Weights of a small GPT-style language model, trained from scratch on English Wikipedia: a variant of Muon for these matrices, 9116 steps.
Each number is 128 + 32 x the weight over its row's rms, rounded and kept within 0 to 255. Layers, rows and columns count from 0. The size above them is the row's rms in percent of the matrix's.

# layer 2 attention query, 256x256, rms 0.114, rows 89-97,217-224, columns 128-255
size [ 88  88  94  87  92  99  90  95  92 105  96 103 105 102  99  97  86]
[[110 151 118 121  66 135  97 139  93 138 194 152  87 115 147 155 181 150 166 112 137 109  43 144 183  66  83 117 111  90 109 135 127 127 123 152 175 161 107 105 175 126 145 120  65 124 111 140 148 144 122  89 105 172 153 133 145  46 163 156  90 148 106 115 102 141 129  89 123  74 112  72 111 195 132 136 130 106 159 157 143 115 197 175 165  93 112  96  78 174 165 176 110 117  65 137 111  89 139  91 140 144 133 147 133 185 176 115 120  73 153  81  82  88 149 127 141 144 170 175  82 147 119 150 106 102 133 123]
 [148 147  74  85 157 110 120 119 139 122  99  70 131 140 100 174  96 131 139 127  57 142 200 172  68 121 147  94 124 174 153 131  97 101 113 131 148  45 119 161 100 114 143 188 101 106 161 159 132 112 169 125 127  75 160 162 126 154 120 154 160  85 138 102 135 112 137 124 105 149 144 118 193 149 141 152 134 119 105 118  60  99 175  93 100 137 175 107 129 142 123 172  79 134 112 116 170 156 153 178 104 107 150 103 130 146 150 124 132 139 147  96 121 124 122 112  93  98 114 126  78  96 107 173 152 139 129 130]
 [122 129 152 132 124 182  99 134 160 117 195 168 147 149 134 128 118 171 152 126 212 155 184  44 133 118 103 150 141 155 186 185 132 207 133 204 114 155  42 183 154  33 139 108 151 147  67 124 103 100  79 146 131 137 128 100 131  78 175  66 102 116 136 166 144 150 160 157 111 131 127 146 138 158 111 152 173 125 113 179 129 118  99 159 127 132  93 220 167 188 110  96 180 124 123 131 177  94 115  54 151 120 140 110 139 100  95  90 120 144  97 155  93 103 157 139 104 103 101 119 153 165 108  74 140 149 152 126]
 [ 88  71 124 137 143 115  74 132 166  84 148 169 149 121 104  80 153 115 118 164 116 126 127  87 109 144 121  70 158 158 157  86 161 101 184 118 154 114  66 181 129  76 137  95 114 163 112 120 136 124  94 113  97  90 117 171 111  87 179 180 166 127 122 161 175  87 133  66 173  53 117 115  90 119 104  79  87 119 120 171 140 117  95 167 173  79 125 132 111 141 121 151 137 119 158 189 149 141 149  38 195 142 142 110 145  82 130 120 132  87 124 110 116 109 166  95 186 154 147 101 133 105 120 145 111 104 158  79]
 [166  88  95 132  73 137 101 146 133 125 206  74 162 162 123 141 140 133 141 162 130 113 134 146 106 124 121 137 152 168 112 138 128 137 158  83 131 187  93 224 117 163  94 173 112 151  92 143 117 155  66 118 173 127 140  69 132 112 138 115 126 145 119 145 128  66 178 122 138  80 102 169  98 103 145  93 231 165 124 129 147 118 120  82 146  92 139 156  67 151 119  68 119  79 138 145  69 115 117 184 135  85 102 120 146 150 151 140 110 111 125 111 120 152  93  94 231 150 125  36 143  66  81 132 142 208 139 140]
 [ 77 158 129 154  96 100  68 119 122 101 179 129 119 112 144 154  95 109 101 187 139 121 142 112 144  93  72  95 187  99 101  87  89 142  88 102  95  82 110  95 135 156 117 169 189 135 111 128  56 146 151 171  43 163 118  70 158 147  97 152 120 110  71 149 109 149 115  95 117 149 108 170  73 105  69 123 134 169 151 135 112 131 102 185  66 162  51 126 111 129  98 165 139 163 156 129 141  69 130 142 122 165 144 155 118 124 112 131 129 133 100 166 141  60 133 169 147 168 101  82 104 126 125 162 112 117 158  69]
 [121 141 124 179  55 147 140 167 213 191 147 136 147 165 148 128 145 139 137 125  82 143 139 122 158 114 127 129 108 165 110  74 111 150 141 131 136  64  62 156 108 136  86 176 115 157 119 138 140 164 123 106 132 141 206  82 127 104 184  63 150 131 109 101 159 151 142  69 124 144  78 147 111 123 145 130  90 153 109  98 164 157 139 143 117 145 212 139 155 199 165 171  86 152  80 102 122  99 147 162  92 121 143  86 182 125 129 130 126 119 116 106 141 178 114 115 173 109  94 145 142 153 108 131 155 163  50 142]
 [163 113 130 123 173 183 138 122 116 106  80 162 157 138 144 120  53 129 156 124  82 164 121 105 104 159  92 168 132 110 150  75 146 131 119 150 126 157 135 157 125  73  83 201 110 131 151 136 141 118 118 148 116 129 167  71  66 106  92 176 115 143 161 129 168 104  65  86 193 158 116 139 172 121 162 157 111 140 127 140 118 119 103  90 171 104 113 154 112 146 106 127  52 121 131 131 164 201 100 120 149 146 104 139 194 127 124 118 117 171 127 129 105 163 120  86 168 163 105 157 156 163 122 158  76 140 102  89]
 [ 84 192 166 146 130 155 133 150 129 128 148 109  61 119 130 145 146 175 168 161 146 124  77 111 191 108 126 106 150  62 136  98 106 153 130 131 158 195 119 179 126 187  98  67 122 127 224 132  79 134 154 141  80 133  76 190  62 152 137 151 109 153 162  76 132 131 139 140 133  85 157 135 160 106 155 106 122  78 125 132 130 100 130 121 104 162  75 127 161 132 118 124 147 111 157 150  87 107 191 101 157 165 110 102 161 110 186 135 129 129  91 100 177 156 172 143 117 110 135 165 150 160 107 126 169  95 149 115]
 [ 56 155 160 116 138  95 117 136 130 116 195  90 160  70 135 110 121 132 161 140 171 118 143 127 209 138  90 130  98 148 172 148 110 133  57 160 156 148  87 104 159 111 154 230 139 157 201 164  97  84  99 138 154 130  73 130  61 122 221 125 144 108 110 152 107 139 103 133 104 109  89 100 177  88 173 154 158 121 124 114 144 162 164 142 138 156 148 158 107 112 134 151 127 123 133 105 167 137 193 157 130  49 131 114  80 150 138  89 129  58 145 114 138 166 118 161 185 113 147 124 132 135  84 125 126 106  83  98]
 [103  83 112  88 148  67 126 150  99 146 135 121 149 154 164 164 137 156 122 142  88 111 187  99 115 164 136 131 154  91 141 147 173 120 124 113 144  49  91 106 104 157 135 134  94 192 145 164 130 105 112 123  67 154 181 109 170 244  73 142 143 125  99 153  72  95  43 143 166 151  47 113 102 131 180 103  40 100 107 164 103  81  94 110 111  93 106 137 143 136 122 107 108 185 107 151  81 116  97 115  69  69 169 142  79 106 116 159 107 134 111  93 130  95 161 102  82  78 138 165 129 121 111 156 135 118 133  81]
 [120 159 141 100 128  74 137  61 138 117  94 110 136 126 158 131 105 118 123  98 105  80 146 165 197 113 126  55 114 139 129 128 146 141 128 126 158 164 146 166 139 143  60  74  40  95 143  71  96 117  85 166  88 123 171 125 147 167  90 125 125 143  50 133 140 131 110 151 184 169 140 180 121  97 117 147  85 186 129 160 123 107 112 139 170 121 132 124 144  86 133 142 158 129 147 103 119 144  82 107  55 142 173 142 133 142 100 178 136 129  97 108  86 109 157  70  83 163  96 177 202 123  85 134 122 141 179  94]
 [117 115  74  47 136 167 120 115 126 137 122 145 146 109 120  50 125 104  89 141 116 120 123  90  99 162 113 148 147 135  87 111 103  95 133 177  89 134 112  93 149 113 170 146 139  96  94  96 145  66  92 110 131 132 105  95 120 117 163 142 107 145 142 167  93 115 114  81 139 113  78 131 130  80 128 173 108 161 206 137 174 145  72 122 117 112 113 133 126  41 152 159 141 182 160 135 131 141 100  18 173 197 130 115 145 123  98 159 141 145 136 119 110 110 183 145 150 120 147 162 108 134 186 123 133 134 107 148]
 [ 87 134  66  98 144 157 125 134  99 131  32 138 112 132 115 113 172 131 153 162 169 122 182 143 113 161 246 134 101 126 144  92 202  78  58 150 152  79 115 133 117 151 159 124 121 129 113 102 119  81  72 177 197 104 131 121 100 127 175  96 129  58 162 117 128  69  92  89  94 109 157 143 121 116 136 155 220 172  65 101  98 127 124  97 152 167 153 142 132 164 166 126  83 138 106 158 112 104 155  78 132 115 148 129 110 128 117 148 109 170  71 103 110 186 114  87 119 135  58  45 191  71  94 165  41 126 139 126]
 [158 117 102 120  47 164 103 172  55  70 165 159 172  56  96 154  70 137 162 204  60  78 193 120 140 178  72 153 110 155 174 146  83 172 134 155 135 128 108  90 119 153 163 134 164 169 140 111 113 104 120 134  84  96  38 105 129 128 146 166 130 142 102 104 123 127 186 135 136 137 122 157 174  92 122 149  92  99 153  46 113 170 119 112  85  69 102 204  88 105 103 151 128 115 133 160 180 137 142 165 130 105 116 144  76 131 150 127 127 167 105 140 197 155 133 111 180 100 167 101 113 134 146 146  94 138 119 123]
 [ 69 169 144 123  80 152 108 121 122  72  65 176 127 127 166 127 135  95 130  79  92 123 157  98 132 115 167 109 110 156 144 170 134 163 105 219 175 102 105 144 177 155 120 162 170 148 155 106 152 133 142 125 174 151 119 150 114  91 127 131  92  96 106 137 116 118  98 112 133 154 147 114 136 152 125 140 133 140 109 109 120 161 136 171 134 155 141 126 171 122 121  86 100  89 103 100 106 108 121 100 136 140 147  89 120 111 141 164 119 125  88  95 105 174  85 127 147 117  77 112 106 139 107 183 103 107  16 109]
 [157  97  92 129 114 146 138 139 108  89 143 159 119 125 160 110 186 173 133 195 142 161 170 126 158 105 170 134  87 128 123 155 169 110 117  71 187  72 111 113 161 132 110 116 140 160 133 101 119 163 111 116 102 147 123  26  87 182 199 166  98 141 136 108 158  96 117 120 169 115 144 141 127  49 151 125  21 139 134 120 132 154 154 102 120 136 101 136  84 131 143 174 132 175 169  74 124 131  79 171 115 115 157 130 126  99 114 107 109 118 138 125 115 103  54 170 162  96 134  93 164 140 122 120 116 164 167 117]]
# layer 2 attention key, 128x256, rms 0.11, rows 89-96, columns 128-255
size [ 92  90  96  98  94 103 101  91]
[[144 142 161 135 122 119  98 145 115 102  72 150 117 140 106 156 171 169 120 148 104 199 115  63 111 113 104 163 148 131 138 160  88  86 119  61 140 105 135 120  63  45 143 126 138 120 194 177 146  97 124 133 129 102 103 141 175 169  93 164 142 122 166 140  78 143 128 123 186 181 123 124 136  72 116 153  73 150 109 127  73  59  74 146 121 145 155 145 164 136 134 112 127 132 118 126  64 175 120  92 141 126 159 133  80 192 127 159 116 188 128 138 119  92 151 139 156 103  93 111 152  40  94 126  95 149 150 123]
 [ 97 174 134 149  41 120  93 164 139  83 139 130 102 181 150 134 140 126 160 119 156 118 157  53 183 138 163 151 141  95 104  79 102 128  84 108 175 138 140 144 122  92 164  96  95  84 102 166 156 146 104  94 118 132 168 173 151  92 127  89 142  86 115  99 122  79 133 108 200 125 149 102 110  89 149  55 144 127 108 143 107 164 124 154 195 140 116  88  79  77  94 186 157 124 157 107  98 152 165 146 149 152 133 129 132 127 133 156  94 120 150  74 139 102 122 104 135 152 149 135 163 140  66  97  58 138 176 108]
 [135 141 112 186 165 129 108 123 135 180 143 151 116 166  59 106 162  69 104 151 186 179 185 110  74 153 173 131 172 142 135 147 137 114 132 135  96 146 118 161 141  49  89 141 158 121 168  74 136 146 117 139 122 102 138 126 162 140 165  84 156 132 157 121 106 150  90  92 116  87 157  79 190 110 115 145 142 105 112 125 126 144 120  99 151 131 123 138 141 160 147 189 171  92 170  90 137 128  77 115 136 144 123 110 173 141 133 168 126 147 127 130  51 156  96 140 102  78 162  79  97 152  99 123 132  98  61 154]
 [135 127  71 148  81 144 101 112 155 178 134 104 124 141 118 155 123 129 155 122 129 159  80 141  44 149 148 167 105 151  99 134 121 162 109 135 103 103 200 160 174 165  75 127 217 122 118  82 126  57 122 181 175 176 133 161 150 141 131 107 123 167  72 165 120 138 112 208  96 103 145 148 120 166 150 119 225 118 137  67 110 149 170 104 102 163 134 111 115 151 100 103 135  89 133  65 150 148 109 121 130 148 120 130 164  80 151  81 134 133 163 146 133  86 146 163  86 165  78 191 166 179 201  71 112 113 151 132]
 [115  93 146 112 149 142 141  94 118 127 141 108 102 140 112  68 150 128 143 124  72 174 160 164 119 105 124 141 124 132 152 114  86  77 163 191 144 108  62 120 131  71 102 131  69  90 101 114 167 136  79 127 142 121 123 127 178  96  96 157 136 119 163 112 175 168 113 115 206 139 131 149 110 172 147 189 189 131 116 142  72  94  92 116 114 139  97 114 162  87 116 108 126 166 130 114 122 153 180 109 129 171 114 117 147 145 137 192 147 120 154 157 180 101 135 129 141 129 129 190  76 102  94 142 114 122 167 132]
 [110 163 131 128 104 131 132 132 121  88 140 110 129 136 161 142 142 161 163 172 144 129 101 177 117 103 134  76 133  98 113  93 152  64 181 103 146 170  81 134  85 141  95 147 124 137 114 145 121 160 176  97 169 159 161 151 139 188 108  90 118  78 171 125 147  77 117 138 163 129 131 140  99 104 183  53 163 126  89 137 107 120 131  95 162 104 163 116  95 170 136 144 110 120  79 125 129 187  90 154 163 123 112 146 172  97 139 119 127 134 126 100 123 126 146 134  88  76 134 103  94  37 142 104 167 137  86 161]
 [156 107 113 160 136 116 130 115 107 143 142 125  95 122 108 143  98 139 170 192 178  89 160  70 137 173 210  87 185 115  85 138 153 134  51  98 156 142 122 149 134 124 138 102 115 107  93 163 141  87 129 123 149 122 127 128 110 114 116  96 129 149 113 167 111  87  91 129 128 114 116 122  95 139 116 173 100 123 114 150 117 112 142  59 130 161 142 157 157 120 114 143  95 205 108 143 106 162 183  90 167 169 133 163  94 143  83 146  80 141 189 126 172  95 143 132 136 133  63 209 119 126 119 181 135 133 150 104]
 [104 124 101 112  61  82 154 145 127 119 141 165 140 114  75 135 238 146  89 132 171 136  78 146  62 142 140 125 153 153 125 142 151  90 118 108 165 152  89  98 107 150 163 109 165 172 125 187 129 141 138 128 119 139  86 125 112 111 174 120 169  98 154  97 127 177 170 152 131  65 129 167 141 160  94  73 139 115  62 106 138 204 108 143 115 110 158 111 141 145 131 118 118 132 145 167 129 109 174 148 170 152  69 178 205  87 164 208  99 171 115 129 161 105 112 136  88 126 121  59  47  70 153 111 111 134 172 125]]